Weights of a small transformer language model: capped logits, 7300 steps.
Each number is 128 + 24 x the weight over its row's rms, rounded and kept within 0 to 255. Layers, rows and columns count from 0. Numbers have three digits each. The size before them is the row's rms in percent of the matrix's.

# layer 6 MLP down (transposed), 256x64, rms 0.117, rows 247-255, columns 0-63
095:125083119130098145142128099120153135120127129128124116101121084124081112136160158107122128117131106147152104163121153120183114140140093128192164139133124134121114117165062123121182129149137127
121:131115151104121113144089095087121094112128136113166141158162143113099123141125133114102111111114152100109146139097141094084122081079097142097137125129116128111131143165134155133104128159061125
112:122140135131143103113123122160106134089155178154128125134121114181101157122139128147114152117125119190112137113108134122147109130178105130134076146103139077140113135087119142150094119141116073
103:103130122128118104094147107162157065101138142074104141097121129129105155120126126157188122141164134112080156123140116120119107157121126159139108140091114156141112079139155099145132123151118137
098:161081135080110164131163104153109127136128115113113126122103096119139128118109190139119115129083106128116162112125100112087179101130146141111104097124102134160120146127116099136078164130114124
092:125095115138147090175149099112118154127145188128102106176115149107117065108126135134108078106106135122120138156147146144094127106137112113129123117119129104091097118111127155087131154144154153
101:114119124144177086089143124137140153126099101099152139171117135106147132163122139150161101137128111118152078133125104096138123147084139126107137162165187101103091122128097151108121147114143123
095:130149122109122148098164119077107125125154120166128118143122102149128087111137118155142107125101139168147110101136173153117170072091124132138129100121118121138087146169108164127160085109134125
093:119097162131151112140165123142145119144133175120080114092096174107123128152129103148159091122119156178129099152114108119173168109119088127136145141136118103152116137118128176167133150140124135
# layer 6 MLP up, 256x64, rms 0.118, rows 248-255, columns 0-63
122:130119182112102130133168116107129102135144151133106151117110112115107085152110116125104172123104134138123174098135149120176095111105138153142153115162146136127155072136117167144140114172102157
109:137119133137124121151122134077094106163141146173090165139149085165130114138102077139113123129128174139092138094109122123122125133135150126140145176126125127126185134126120196129111126112127146
105:164109140137170101137083151134129119156114151178145144110108141123136121111078128118083127136159139081113152123161120165139122112145088127154151144132101141106150115118148087139112169132118080
092:112143147106153077174114106132160140167164089143120120145133140112123113073105122119118129133104145122138168110098104123136171166103149124166148106165169103164109112111124124109105124108105133
096:113108086141124129186071072102140149145175141105120148117119111135107128134144153137120130119123134101147102119161111151150118086143166119118131117106161101126121143167132157112074126098135146
103:169135140128140135135125153091122090145103104125142103130154131168140097138119134102085143087128128105183137144160131132165100110142090157107127187126126114108143088124086152104116091141128117
098:156108108120136124127154167175134114126123105108150105130096108173150149150135096143134158112161147095135114095157145157138097149148141113090143124151103156118160072127132091135139183154132130
086:118132134147139146166139147122089114144121186113155152120140142128110149109101148125147170127204101066129141126152108173123110142136127084143133167097116144137143127137099122128097114138131110